{"hidden_size": 64, "num_attention_heads": 4, "num_key_value_heads": 4, "intermediate_size": 256, "norm": "layernorm", "attn_scale": 0.177, "tie_word_embeddings": true, "init_std_up": 0.0151, "optimizer": "soap_variant", "beta2": 0.98, "weight_decay": 0.076, "schedule": "wsd", "decay_shape": "linear"}
Each number is 128 + 32 x the weight over its row's rms, rounded and kept within 0 to 255. Layers, rows and columns count from 0. The size above them is the row's rms in percent of the matrix's.

# layer 6 attention query, 128x64, rms 0.223, rows 112-127, columns 0-63
size [ 83 106  72  85  84  85  81  75  82  92  64  80  82  75  85  92]
[[170 125 131  95 135 129  52 133 113 177 162 146 146 189 123 121 164  61  86 144 118 131 143 125 161 129 138 145 130 133 113  84 124 132 174 164 128 152 190 104 132 150  97  65 115  86  83 107 118 114  79 137 122 140 154  99 122 185 143 146 145 134 211 180]
 [140 176 157 134 111 115 162 135 173 161 133 130 100 103 173 106  98 171 147 216  81  95 121 159 139  98 157 121 121 146 126  91 164  86 139 158 109 100 143 139 170 183 147 137  91 123 154 124 169 120 111  90 158  75 116 218 154 134 108 127 112  59 134 130]
 [153 133 151 121 103 116 131 126 129 128 183 150 148 143 105  95 184 146 110 187 139 156  92 120 146 110  82 103 144  85  72 125 131 167  91  67 141 156 191 155 131 125  75 178 111  88 153 176  60 155 138 171  83 106 103 117  99 165 152 171 128 120 167 128]
 [142 128 164  91 122 146 156 157 146  92 173 101  91 101 151 153 133 161 140 158 119 135 207  67 181 171 117 147 112  99 191 116 140 116 146 153 114 129  67 123 146 117 192  97 148 134 102 134 146 141  99  94 136 105 180 179  68 163  67 124 125 128  92 112]
 [ 87  87 153 130 148 165 118 149 160  84 133 170 192 129 135 140 173 154 164 136  99 164 138 112 172  86 160 131 141 122  29 118 150 123 123 138 125 127 145 156 101 115 157 165 226 134 105 194 134 155 105  82 105 116 170 104 148 123 151 133 130 151 110  92]
 [159 114 102 123  82 152  98 136 154 147 131 169  78 169 151 133 154 106 204 167 132  85 112 161 100 109 113  99 120 129  92 143 151  72  67 119  77 123  85 137 129 160 134 108 125 177 101 146 108 178  56  95 194  71 146 155 137 132 111 169 126 130 131 138]
 [101 138 118 127 145 149  97  60 143 163 128  92 138 105  96  84 135 149 136 117  88  93 172 130 179 143 128 144 141  70 187 126 137  54 165 201 168 111 166 166  81 110 123 110 207 124  93 124 125 101 103 154 159 154 148 152 127  71 138 128 152 117 130 143]
 [100 171 141 103 136 131  94 132 122 119 208 178  73 127 167 117 132 102 156 179 139 132 166 136  85 167 116 141 118 128  38 175 152 145 142 132 164 124 115 110 155 120 101 126  97 114 170 148 126 162 103 113 136 127 175 116 151 203 124  64  70 139  90 125]
 [162 143 130 102 151 173 182 107  98  91  81 108 135 102 129 108  81 122 103 126  98  75 130 176 160 133 168  99 164 145  90 132 135 153 169  92 117 110 118 177 185  95 164 169 163 105 104 116 153 152 153 119 114 123 110 189 163 170 132  52 108  93 104  78]
 [130 140 123  69 108  97  80 126 150 212 117 131  98 109 104 157 126 138  97  99 102  99 100 113 115 106 110 133  90 149 100 155 177  85 145  50 116  76  76 142 122 106 152 110  73 111  70 140 165 134 183  68 131  88 150 127 132 143 145  78 137 107 156 127]
 [100 158 113 147 114  86 117 156 117 152  66  63 108 116 171 115 143 105 104 144 127  83 140 133 124 111  42  90 103 183 135 107 114 129 171 112 102 143 110 182 105 180 143 107 185 127 194 117 121 144 149  94 159 107 201 109 109 137 125  94 125  74 133 151]
 [111  28 104 123 164  91 137 109 163 154  70 136 106 144  85 136  92 146 119 135 126 160 190 129 141 144 140 115 155 155 124 137 135 166 130 129 167 142 116 168 133 102 147 207 117  70 147 111  89 136 148 108 132 128 100 162 134 122 109  97 165 160  65 207]
 [184  84 153 179 107 128 162 148  85 194 125 131 129 126 130 158 168  65 142 143  85 105  49 106 157 158 100 143 154 111 135 128 168  89 172 211 134 125 157  69 112 100 130 138 118 145  99 144 107  53 108 135 103 110 132 122 157 129  91 133 140 139 142 120]
 [107 174  78 143  90  97 197 114 156 132 143 134 121 175 160  83 101  68 160 150 148 113 143  87 152 132 135 151 155 182 170  77 200 138 155 111 112 164 158  70 134 118 169 172 137 154 110 127 126 105 110 113 123 105 153  84 133 148 184 129  69 142 116 110]
 [142 113 130  97 116 198 187  88 149 138 125 136 118 124  75 142 138  68 179 108 112 124 131 141 103 138 149 162 143 145 140 160 129 132  97 126 135 120  24 112  83 113 163 153 138 118  89 111 160 198  99 127 151  76 173 164 148 130 170 144  69 135 106  93]
 [128 155 131 150  84 103 162 113 140 119  35  84 128 140 118 119 139 145  46 118  92 148 103 110 120 136  50 135 192 107 111 162 141 151  91 130 168  77 152 162 156 122 145  95 107 148 156 113 163  48 151 111  72 142 128 128 115 141 157 129 100 153 150 112]]
# layer 6 attention key, 128x64, rms 0.213, rows 112-127, columns 0-63
size [ 79  98  84  80  91  82  76  69  77  88  76  93  83  85  79  87]
[[ 77 155 102  79 150 139 118 113 130 174 133 161 150 159  75 185 137 125 154 141 102 138 133  75 161 167 146  82 147 138 137 145  97 145 135 122 152 130  82 164  90 160 129 150 153 167 137 142 174 161  83 135  92 102 177 116  67 127 104 124 109  93 222 171]
 [212 120 120 130  80 124 138 138 140 158 155  96 125  85 122  94  99 118 127  98 106 116 109 164 136 119 146 128 130  83 109 115 163 118 162  64 156  92 135  70 169 186 116 108 117  93 165 186 150 110  89 145  71 138  81 154 115  40 120 134 100  96 147 136]
 [138 145 108 148 105 127  90 107  68 134 116 151 133 134 145 175 132 136  43 165 164 119 118 158 116 124 128 133 169 163  93 170 157  99 124  77 133 177 162 151 125 104 152 109 108  95 170 147 114 185 116 168 137 104  88 106 176 185 140  62 158 116 198 105]
 [109 167 183 161 114  94 113 110 144 102 157 128 137  88  89  87 100 177  86 175 137 101 179 111 144 156 126 215 158 122 142 111 157 119 147 157 133 162 101  64 179 162 129  97 160 124 130 158 138  96  99 104 110 157 132 161  59  83 144 139 125 120 109  75]
 [145  54 123 130 104 155  81 199  92  90 142 144 160  92 153 144 190 172 108 148 108 139 124 152 133  80 188 107 162 135 110 141 101 108 121 146 131 127 100 188 100 150 132 154 122 178  81 108 123 143 122 108 180  66 122  70  95 163 116 108 173 119 110 139]
 [183 146 120 136 115  83  98  79 143  68 122 111 135 114 154 137 165 150 160  89 158 130 144 132  59  89 103 134 143 177 127 142 146 116 102  75  87 188 119  70 133 148 125  86 157 152 124  65 157 155  76 159 116  96 175 105 143 105 122 179  93  97  99 144]
 [109 140 126 119 120 143  84 112 172  74 176 161 137 139 104 121  83 174 135 119 121 158 102 115 156 126 117 113  82 115 151 178 134  70  99 192 148 117 135 130 135  75 139 160 219 108 115  93 143 108 101 138 185 172 176 112 113  56 122 102 167 145 100 131]
 [152 173 181  98 213  92 137 118 110 120 142 149 121 106  87 109 174 153 130 123  55  99 205 131 117 131  96  93 150 122  72 150 159 201 144 105 123 159 133  85 100 104  96 127 132  90 162  93  88 163 111 139  99 142 151 147  71 128 128 141 117 114 139 111]
 [102 118 141 126 149  75 188 116 124 113 142 144 189 136 117 192  89 133  77 137 124 112  81 163  90 152 172 134 170  79  90 149 166 138 145 109 130  80 117 166 206 183 126 159 140 154 144 139 109 127 147  80 109 162 142 151 158 113 143 113 161 107  86  70]
 [139 117 160 111 173 100 134 104 149 149 136  65 112 121  82 110 146 156 136  85 142 151 106  95 117 146 119 168 143 178  73 178 141 108 145  97 154  87  49 137  48 122  80 170 118  99 154 126 177 124 165 119 161  99 138 172  91 106 165 116 177 121 155 142]
 [129 116 167 132 101  91 157 109 181 111 203  77 110 142 119  95 127 110 109 126 141 131  79 101 157 139 145 121  69 162 123 113  31 114 151  64  85 112 133 115 117 130 159 161 168 141 180 156 105 181 105 116 171  97 164 113 106 114 138 167 116 156 112 168]
 [146 117 174 146 148 115 172 103 136 197  94 134  77 111  71 114 112 189  96 114  96 122 177 130 104 181 152 119  89 178 151 134 121 155  81 100 155 153 132 137 121  97  88 163 130 148 137 115  90 103 143  75 106  82 147 165 144 165 133 163 184 106  65 148]
 [108 153 125 142 114 135 180 142 122 162 119  88 145 120 155 141 104  85 157 163 110 165 151 152 133  81 146 132 139 105  94 161 109 110 126 168 192 134  63  91  79 120 134 156 131 155 111  91 161 102  76 183 126 133 115 154 157  67  35 137  65 143 111 110]
 [193 127 157 145 167 114 138 170 107 167 142 183 191 118 105  86 125  89 124  87 116 115  98 106 129 153  93 110 123 153 149  98 161 158  78 105 166 118 135 126 145 168 115 202  75 187 140 123 171 100  54 153 129 112 118  97  99 139 171 127 108 170 143 140]
 [135 132 121 146 190 155 198 124 134  93 124 143 181 118 103 136 199 174 166 153 127  95 160 131 105  85 103 103 150 146 147 161 126 123  33 185 140 130  86 137 146 148 120 129 112  97  87  79 158 125 141 158 145  70 175 103 104 112 145 102 106 164 112 105]
 [132 117 108  92 114  90 161 157 120 198 168 127 124 180 118 105 141 132  83 113 132 157 101 103 162 115 151 175 112  94 121 155 119 103 150 156 148 112 116 141 190 119 126 114  58  86 158 104  82 146 187 158 158 118  39 107  98  56 147 155 103 137 139 124]]
# layer 6 attention value, 128x64, rms 0.2, rows 96-127, columns 0-63
size [ 91  83  95 101 112 103  91  82 101  97 119  89 102 115 104  85  94  92 112  90 108 103  98 110  83  99  78  90  93 102 103 105]
[[107  70 153 129 137 184 155  93 116  71 154  80 124 150 151 122 134 133 122  99 123 107 184 107 153 169 155  90  92 158 157 136 183 155  62  79 116 155 140  89 129  98  89 128 112  86 149 119 151 108 117 204 135 167  94 162  79 106 137 171 150 128 171 115]
 [125 192 145  85 187 100 150 186 171 159 131 187 167 131 150 133 101 125 194 126 171 157 183 107 181 131  87 126 154 173 110 164 144 149 175 144 156 119 111 128 166 135 117 129 158 141 115 145 115 151 144 170 109  62 135 104 153 151 123 161 137 193 152 119]
 [172  84 162 132 143 105 158  86 148 144 124 120 146 131 120  64 104 134 172 157 153 114 132 113  98 222  97 148  79 171  86 126  78 141 167 112  96 171 132 124 172 102 119 129 153  67 217 137 135  90 151 113 133 107 128 144 102 125  95 125 121 154 158 166]
 [108 101 119  79 160 135 149 136 133 125 113 124 165 166  89  62  75 138 160  93 117 197 123 130 188  98 128  96 136 123 146 112 134  98  88 156 148 116  98 128  61 147 156 144 114 124 112 119  43  91 125 218 125 171 156 132 124 138  82 142 153 137 146 162]
 [149 168 122 152 114 146 177 154 178  71 113 139 122 131 110  87  96 121 133 179 127 211 142 166 141 154 140 112 118 152 104 153 109 164 141 109 149 110 202 171 163 156 145 103 155 146 142 136 138 187 123  81 154 103 159 147  96 204 149  91  75 115 151 110]
 [165 110  96  77 144 112 141 180  83  90  72 112 119 151 138 132  87 109 164 150 130 189 125  72 149 178 153 156 159 109 113  82 190 135 127  79  89 104 143 117 138 120 134 154 132 157 143 193 157 156 138  75 150  83 112 126  98 131 125  72 133  87 176 112]
 [127 121 102 150 165 110 124 150 121 149 111 116 128 196 151 149  99 136 107 107 133 112  66  46 165 160 104  67  87 157 174 137 165 119  54 110  82 124  74  82 164  88  93 114 174 115 129 128  84  91 114 149  82 110 141  94 138 122 136 114 159 147  98 124]
 [132 105 123 106  92 173  90 113 137 144 122 134  92 120 147 107 131 107 153 143 132 176 116 153  77 150 163 177 203 161 121 201 174 142 153 173  85 116  99 154 117 144 138 101 123 180 160 114 147 135 114  86  93  95 113 172 171 180 186 143 149 116  88  73]
 [135 141  71 120 123  45 154 136 132 119 104 180 123 113 100  89 129 141  75 125 153 118  61 138 156  88 139 156 122 175 149 145 116 138 132 113 125 108 105 138 170 171 146  71 106 155 157 129 115 100  79 119 215  71  95 134  62 103 130 117 115 167 101 108]
 [ 99 142 146  81 116 114 169 151  90 135 121  97 126 134 154 131 173 149 167 107 125 110 127  51 127 112 142 105  56 104  51 139 100 136 105 191 123 142 195 138 141 142 101 164 167  96  84 143 185 123 153 140 136 212 127 168 111 127 139  95 153 115 117 144]
 [114  91  86 116 146 129 161 119 153 117 107  91 126 167 115 142 178 125 152 144 144 173 122 189 159 138 137 204  87 117 163 120 152 103 108  77 123 101 149 158 172  48 105 113 102 124 189 137 117 100 135 202 158 148 188 111 143 142 134 107 168  99 173 130]
 [188 125 116 108 154 164 123 117 139 153 132 105 159 124 189  79 139 130 115 148 145 123 201 111 103 183 154 135 183 118 184 157 156 163 191  98 131 135 141 141 102 102 151 108  81 155 124 110 134  52 172 152 160 131 179 135 118 118 192 101 159 170 124 120]
 [114 165 150  76  94 124  94 177  87 108 173 176 137  98 109 141 108 124 138 105 124 162 152 152 143  99 161  54 108 139 134 161  71 151 118 104 145 189  97 147  72 180 161 132 100 154  89  91 101 144 146 135  96  88  77  85 166  96 160 157 146 103 117 143]
 [167 151 153 122  73  87 124 146  47 110 123 103  79  67 151 130 139 169 120 117 140 159 120 103 112  68 142 156  92 146 106 134  99 155 123 136 133 153 115 140 130 168  82 118 151 160  83 104 177 167 152 105  94 120  65  44 132 111  96  88 108 126  90 141]
 [145 100 161 127 106  92  73 159  58  70 160 153 109  70 143 152 112 119 100  57 118  87 181 112  81 117 140 138 101 173 142 138  93 164 145 119 117 187 131  79 174  98 173 154 105  92 112  83 148  88 110 109 117  94 109 140 101 120 143 144 107 106 144 156]
 [138 107 146 124 137 112  85  79 126 152  87  95 133 131  73 124 168 103 114 179  85 137 126 127 172 153 126 175 144 107  99  82 183  93 135 128 190  90 105 123 167 180  97 135 194 142 156 132 135 172 113 102 174 164  80 119 121 200 111 111 142 119  85  98]
 [114 112  97 110 120 142 112 102  98 100 146  92 112 142 104 149 128  93 144  86 116 125 196 177 131 201 149  71 115 115 122 126 124 114 133  66 158 178 115 124 107 140 146 207 133 131 100 140 125  91 160 153 197  86 197 103 184 108 110 143 177 116 122 153]
 [115 134  62 172 161 107 157 143 130 157 174 113 115 143 128 170 102 118 186 152 149 115 126 113  81 110 225 107 138 139 138 148  50 107 140 106  92  88 111 156 150 108 107 128  51 131 104 126 139 126  97 119 121  94 141 164 143  75  69 121 169 128  91 118]
 [120 165 139 100 126 127 119 130  72 138 145 153 139 126 146  85 126 130 158 107 120 139 164  59 153 108 115 124 114 169 148 177 133 131 132 161 172  88 114  96 128 116 132  54 189 119  82 110 105 144 100  75  84  84  77 105 133  83 142  73 133 168  69  67]
 [147 161 137 196 154  86 130 118 100 106 122 129 186 133 110 112 131 139 135  66  87 172 138 111 134 135 121  87 128 145 115  93 169 102 117  88 131 155 174 161 130 115  58  84 152 103 135 103 125 137 100 105 110 133 117 194  23 166 170 117 130  80 137 120]
 [ 85 112 151 112 116 125 117  90 153  79 135 142  57  81 169 100 107 100 132 168 117  81  86 150 105 182 160 167  61 186 119 136  90 118  98 108 106 120 104 114 114  80 124 148  64  68 117 100 104  97 180 140 170 150 119 141 133 102  93 141 149 121 134  91]
 [168 119 191 128 172  80 172 187 106  69 126 140 107 123 131 126  84 161 153  88 133 164 156  98 187 126 107  99 115 147 107  97 136 129 183 148 121 129  92 153  93  75 146 164 120 155 109  77  87  94 131 104 148  56 123 134 183 125 122 124 136 126 157 181]
 [166 186 125 169 165 154 179 108 148 116 166 115 146 167 141  99 173 136 124 106 162 141 130 100 165 167  96 128 163 180 153 110 128 159 143 144 162 198 122 156 102 143 195  79 152 102 196 178 108 135 147 139 122 145 192 156 150 166 100 155 140  90 130 133]
 [ 62 168  88  80 101  86 157 169 125  86  91 111 132 135 103 140  95 150 140 154 146 165 105  91  76 122 100  96 132 128 109  91 131 128 139  94  71 163 127 127 143 158  95  58 130 118 184 127 123  86 131 141 148  93  98 144 165 126 109  46 102 157  87  87]
 [119 136 142 186 151 158 103 172 131 181  86 142 112  82  91 122 159 129 199 157 120 173 179 137 146 114 175 193 161 183 171 120 128 105 122 138 158 113 108 146 185 165 120 193 130 121 122 131 166 193 108 154  93  93 109 141 121 148 147 108 101 152 102 137]
 [198 176  81 132 137 157 114 133 110 153  83  80  64  97 117 183 114 151 122 132 186  96 109  58  81 112 158  89 141 176  73 172 118 160 128 140  95 123 111 143  93 163 131 119 143 111 136 140 158 124 109 105  66 103 119 130 117 160  67 128 150 109 146 122]
 [157  64 128  87  90 139  89 160  93 131 155  75 156 108  88 143 222 160 129 162 137 159 112  99 139 161 135 138 117  71 140  97 134  99 124 102  98  52 120 126 127 135  88 166 141 110 112 136 131 142 149 121 158 150 149 188 110 193 122 136 144 166  99 179]
 [154 155  90  93 138  74 114 168 123 113 126 132  93 145 142 151 165 112  89 180 183 114 124 135 135 135 129 113 125 159 109 136 194  81 157  80 183  78 116 137 161 134  92 101  84 113  77 211  45 118 129 117 133  83 124 156 156 104 118 127 151 135 153 106]
 [ 97 162  84 158 162  69 123 112 115 101  59 107  93  86 118 141  71 139 146 143 110 147 131 115 143  78 141 110  84 103 161  71  73 152 131 141 125 104 137 126 101 153 156  78  77 151 117 105  88 131  89 166 125  83 164 139 137  80  90 167  94 174 149 167]
 [128 108 164  93  92  85  96 108  90 116 104 161 123 133 107 144  92 120 149 185 127 150 141  82 111 108 161 128 190 146 135 137 189 163  79 102 100 173  95 180  91 101 126 156 149 145 133 112 144 154 140 197 140  92 164 208 152 116  94 168  80 110 152 134]
 [157 159 136 132 154 128 131  87 110 195  97 133 107 122  61 158 103 128 111 116 163 155  75 124  59 130  81  96 137 122 126 106 122 123 110 160  99  95 171  51 132 119 116  73  84 133 149 138 129 116 177 137  50 112 106  74 143 116 102  89 167  93 127 101]
 [134 131 187  96 101 108 170 138 161 174 142 127 208 154 160 106 145 150  95 112 137 133 172 125 132 167 130  85 140  99 172 140 171  87  90 208 118 156 112 102 147 117 163  95 136  81  82 132 168  91  98 163  85 171 123 128 151 159 171 166 135 158 143 140]]
# layer 6 attention output (transposed), 128x64, rms 0.177, rows 96-127, columns 0-63
size [ 87  72 103 101 120 104 100 104 102  99 120  96 110 126  98  90  99 103 100  91 116 108  88 106  89  99  89  99  88 118 105 102]
[[ 97 146  81 116  74  88 107 134  99 134 112 144 147  81  81 122 126 146 170  74 164  82  97 136 125  66 129  73 130  94 105  89  96 127 160 107  85  99 157 142  82  99  88 128 115  77 121 151 110 130 111  78  88  92 140  99 202 118 101 103  94  97 136 103]
 [132  62  89  76 130 159 170  97 111 147 141 137 112 154 128 193 122 177 108 124  84 125 132 125 144 154 203 150 184  90 103 125 114 133 110 143 164 127 155  91 139 190 149 156 112  98 111 133 139 166  99 142 126 158 146 129 105  85 123 195 140 140  48 169]
 [114 170  66 133  96 116  99 144  94 133 110 143  71 115 113 177 136  87 126  60  92  68 132 105 178  67  94 107 133 105 126 152 189 138  96 109 135 148 118 142 108  97 123 112 135 167  71 147 110 178 148 100 111 172  83  99 122  68  94 126 110 147 144  93]
 [139 105 144 167 126  97 115 138 158  92 142 153 131 112 130 134 161 155 166 150  95  87 109 130  85  99 144 122 140 115  76 151 124 170 166  59 134 119 101 108 145 147  95 109  85  63 153 182 123 161  96  89 140  71 141  65 119 152 144 135 163 107  27 114]
 [121  97 117 113 139 139  70  95  51 165 119 117 101 160 100 140  95 143 173 143 114  85  92 118  93  99  79  88 125 123 111 112 127  85 103 118  96 142  36  72 150 155 136 160 108 133 143 104 143  81 121 145 107 185 109 117 163 110 159 160 173 170  88  95]
 [111 153 157 166 114 104 124  89 145 168 153 203 143  92  88 132 114  86 125  92 132 108  92 155 173  46 140 127 106 164 157 146  74  83 145 158 143 126 123 125  94 123 177  93 111 114  94 105 116  79  70 114 136 155  99  90 145 160 141 126  83 160  82  87]
 [ 99 123 115 129 126  99 101 115 131  81  90 196 105  67  85 110 108  99 105  88  55 167 169 143 124  93  86 169 199 115  83 103 105 109 129 104 183 136 157 114 113 145 124 101  75 124  82 124 104 106 128  72 145 149 125 155 135 126 117 124 113 119  56 118]
 [ 98 171 148 187 101 109 162 116  62 116 129  99 125 147 132 155 120  78 116 142 144 157 108 148 104  83 111 122  99 141 166  88 121  86 165 145 116 132 110  66 162 178 146 103 102 125 154  39 151 121 117 118 136 145 118  37  98 134 116  99  69 141 162 111]
 [117  97 114 126 125 129  98 109 117 120 139 100  84 157 158 123  67 181 164 113 133 194 131 192 149  92 131  73 121 140 125  85 107 152 104  80 149 121  65 108 139 121 132 188  99 139 108  72 165 120 155 131  62 146 159 137 131 168 124 115 174 102  56 135]
 [127 116 116 156 147 130  69 102 153 146 140 156 135 156  95 131 108 120  88 136 118 147 152 129 133 137 144 155 227 184 147 116  94 108  91 126 115 140 127 195 101 100 112 136 139 198 137 177  61 121  96 109 132  85 150  59 130 144 154 184  71 152 149 132]
 [170 188 153 163  75  84 120 160 102 148 136 151 145 117 131 138 126  71 141 123 157  80 186  69 159 141 105 111 158 217 104 116 138 190 145 109 120 137 155 108 111 135 144 129 179 121  82 110 126 111 102  41 126 140 114 167 163 120 157 155 133 142 143 121]
 [135 149 123 137 139 111 132 153 123 121  77 172 113 154 108 149  91 106 127 122 188 122 126 143 164 135 143  85  39 164 160 191 105  85 104 170 152 165 153 117 105 117 180 180 187  89 103 173 104 125 128 130  93  92 102  57 120 148 116 108 130  90 144 169]
 [122  85 131 156 134 136 162 123 149  64 127  93 164  94 153  97 170 140  68 136 111  89  93 146 129 119 126 173 134 118 126 111 148 119 163 167  97  92 103 119 178 161  94 126 126 100 169 144 198 159 106 188 189 118 167 160  67  79 119  90  96 134  93 152]
 [137 107  72 117 149 136 139 133 175 108 157  75 144 172 147  92 116 136 117 136 107 166  72 165 135 161  99 107 125 169 159 141 168  73 100 178 107 134  93 169 146 198  64 149  75 173 149 104 102 101  96 178 139 137 151 161  94 124 145 109  86 139 159 107]
 [ 92 127  97  73 173 142 146  84 144 152  85  92 160 103 128 143  97 195 119 139 167  81 120 155 174 121 132 117 103 114 143  87 164 104 144 151 112 131 115 148  98 182  93 119 170 130 101 148 131 157 132 203 155 130 140 178 112  46 133  72  91 106 145 160]
 [123 132  97 132  84 127 150 172 129 148 185 133  88 172 136  95  84  92 199 125 149 170 164  93  85 107 167  98 162 154 127 140  85 124 169 108 121 105  99  99 137 132 156  62  86 108 128  82  79  85  92 113 133 177 114  95 166 158 122 157 122 182 122 101]
 [193 144 176  88 123 119  94 151 148 148  90 133 119 105 157  68  75  84 171 120 105  67  78  85 128  97 149 152 114 122 121 140 130 132 187 165  93 137 119 120 116  79 150  83 140  84  73 189 106 161 137 124 106 108 105 103 119  53 148 114 133 128 139 121]
 [120  94 164  86 111  82  94  98 146  74 121 138 100 131 157 155 138 169  37 128  93 122  96  89 165 108  81 144 138 124 148 104 110 135 141  97 102 142 123 110  63  97 153 104 157 149 111 137 118 124 218 111  92 155 117 181  69 140 158 118 136 110 126  76]
 [133  88  78 171 101 152 150  97 131  89 105 153 109 132 117 145 134 165  62 119 145 147 102 131 100 110 157 127 168 152  53 128  68 103  99 140 139 218 131  95 137 144 187 160  84 127 111 110 131 103 158 203 106 152 165 124 117  99 114  95  83 149 124 140]
 [ 91 149 152 127 155 173  96 107 140 104  76 158 106 111 132  96 101 170 151 151 180 106 158 136 122 164 120 164 184 115  95 162 117 113 121 118 131  40  81 136  93 149 172 149 124 171 125 163 110  99 168 138  90 126 142 109 186 153  94 185 140 194  98 108]
 [165 173 168 167 129  76 151 192 130 181 128 124 157 140 188 157  80 118  73 130 186 118 166 153 174 105 115 117 164 113 189  77 150 149 132 117 137 153 145 124 147  93 112  95 153 133 142 162 166 129 164 118 100 131 112 160 146 149 197 120  83  97 118 159]
 [111 116 140 110 122 141 109 123 159 139  97 153 151  78 119 155  84 124  44 164  95  61  93 188 128 141 123 126 149  94 103 180 134 111 113 124 140 128 100 128  91 169  72 111 112 115 120 161 110 120 145 167  71 131 145 134  83 121 129 104 128  87  24  93]
 [159  91 124 143 169 151  83 156  98 118 100 129 118 102 129 123 103  97 168 111 110 181 128 134  76 102 106 119 146 100  67 191 142 167 101  79 143 110 147  54 159 135 133 140 138 132  79 105 151 158  56 129 164 141 112 113 173 154 158 106 183 162  66 139]
 [186 108 144 170  93 139  94 143  75 155 137 161  95 109 159 120 168  96 135 133 111 148 136 188 145  94 101 127 118  94 123 169 128  80 118 137 142 126  99 105 133 192 139 159 135 144 117 105 153 135  66  95 152 147 177  71  94 154 174 223 133 116  87 142]
 [132  98  85  53 125  99 164  92 135 121 188 121 129 110 214 131 119 184 111 171 129 179  85 130 132 151 112 102 110 138 145 123 156  67 134  91 144 155  92  76 139 200 126  88 143 145  96 121  91 103 133 140 137 144 167 164 116 115 120 161  97 144  83  96]
 [ 99  77 128  72 152  97 109  41 121  99 139 146 171 124 129 156 135 168 162 106  82 203 147 106 128 126  77 132 178 128 157 122 103  92 150 136 124 139 159 122 117 133 106 183 151 147 143 134 121 149 102 157 138 167 113  91 134 177 175  84 109 145 158  52]
 [127 168 148 120 102 139 160 122 146 131 121 111 134 195 126 142 131  92  86 147 120  97 121  76 134 119 172 162 147 186 117 115  92  87 145 127 154  64  80 127 170 148 143 102  83 185 102  51  47 133 118 107  90 136 140  94 139 182 130 104 134  78 116 105]
 [105 114 154 105  94 146 121 144 161 184  86 136 104 119  87 107  73 132 122 130  80  73 162 109 167 127 174 140 140 128 100  66  78 139 152 133 139 113 121 104 175 117 158 140 123 102 100  70 143 137 153 112  84 165 126 168 154 170 198 126 129 167  49 156]
 [164  73 130 104 192 108 123  85 130 113 194 125 157 114 140 101 168 170 136 111 141 122 109 148 117 112  96 107 137 122  53 131 191 119 133  70 126 124  89 125 157 138  96 161 170  80  86 153 105  89 146 112 123 160  89 169 110 141 133 132 169  60  71 113]
 [141 160 112 142 102 177 175 113 161 140 157 142 158  92 150 135 183  81 103 124 101  79  61 191 146 182 120 133  83 102  64  85 164  96 145 196 175 115 140 133 108  84 127 112 176 146  90 149 124 128 108  77 110 118 125  95 120 106 140 117 116 127 133  90]
 [ 93  96 108 146 149 122 123  97  75  53 132  84 117 141 122 109 142 116 131 113 104 180 194 125  97  94  77 116 122 103 129 160  61 147 136 114 128 177 139 116 143 143 138 131  96 181 172 111 106 149  75 117 121 219 125 148  71 184 134 126  89 132 116 148]
 [101 129  90 119 133 195 165 133 132 119 126 174  64 123 124 173 114 117 156 118 131 131 117 112 150 109 140 190 154 185 108 107 111 166 170  87 132 115 137 100 120 147  73 131 124 116 209 114 156 152 100 101 202 117 158 115 147 113 133 122 100  97 141 222]]
# layer 6 MLP up, 256x64, rms 0.243, rows 0-4, columns 0-63
size [104 113 102  81 105]
[[100 145  86 146 102 127  71 152 125 176 169  94 136  89 171 151 121 172 153 146 122 197 156 150 135  86 109 190 118 156  86 150 150 137  94 148 137 135  78  60 109 116 102 136 160 139 142 159  91 127 138 123 112  64 152 136 148 158 194 170 166 170 109 148]
 [124 152  90 118 121  92 148 107 100 201  58  73 146 132 223 160 152 143 153  95 208 141  94 133  79  71 152 101  90 123 113 134 102 119 117  74 144 110 156 111  97 129 111 148 172 112 132 145 150 129 167 111 137 151 135 131 141 127 110  87 114 159 156  96]
 [172 139 124  92 153 146 143 174  98 155 107  91 130 111  75 107 172 120 134 176 125  36 106 116 113 136 151 116 131 113 121 143  92 118 138  72 179 149 126 165  74 117 159 157 175 133 137 188  66 146 136 153 149 109 122  83 135 121  82 152 169  74 138 171]
 [128 109 198 139 114  95  57 122 147 125 170 149 149 115 136 182 109 180  84 132 124 128 166 137 108 141 146 146 112  67  97 110 135  97 115  58 159 116  78 118 149 201 130 103 153 149 186 154 142 131 141 134 127  78 116 158 154 160  83 143 175 126 178 103]
 [148 134 147  90 152 136  82 178 134  36 145 117 100 133 109 144 137  98 205  87 132 162 151  96 114 157 111  86 115 152 198 111 143 144 162  95  61 182 137 111 127 116 120 119 138 119 100 172  61 128 145 133 108 187 103 140 124 125 127 173 151  99 156 126]]
# layer 6 MLP down (transposed), 256x64, rms 0.245, rows 0-3, columns 0-63
size [ 97 117  85  86]
[[156 143 135 181 136 170  84 123 134 130 116 105 142  65 110 162 117  57 111  96  61 147 149 152 128 102  54 100 125 157 118 115 130 172 156 189 129  79 157 116 160 149 132 119  68 108 100 108 153 123  81 120 121 111  85 180 160 136 102 115 191 118 119 150]
 [114  96 131 127 116 100  96  75 139 119 188 170 118 134  78 148 137 140 132 177 119 165 165 162  81 142 176 109 124 170  93 131 119 159 127 109 175 113  41 170 126  57  97  97 134  89 113 137 145 122  84 127 124 103 196 146  89 155 148 121 124  71 141 138]
 [125 171 130 150 122 116 139 135  81  90 126 114 173 143 171 152 141 102 175 132 128 159 168 167 170 132  78  78 111 157 134 143 158 148 159 183  98 123  78  83 176 144  81 125  49 107 147 108 137  97 138 153  83 137 112 137  99 164 144 171 159 208 117 119]
 [ 52 153 172 115  89  96 141 153 173  64 107 171 147  63 121 153 137 140 114 148 182 125 131 131 126 155 161 130 160 164 112 132 153 129 155 135 139 100 153 104  95 196  96 116 123  55 107 106  83 106 131  98 160 151 151 111 143 119 112 155 141 118  51 171]]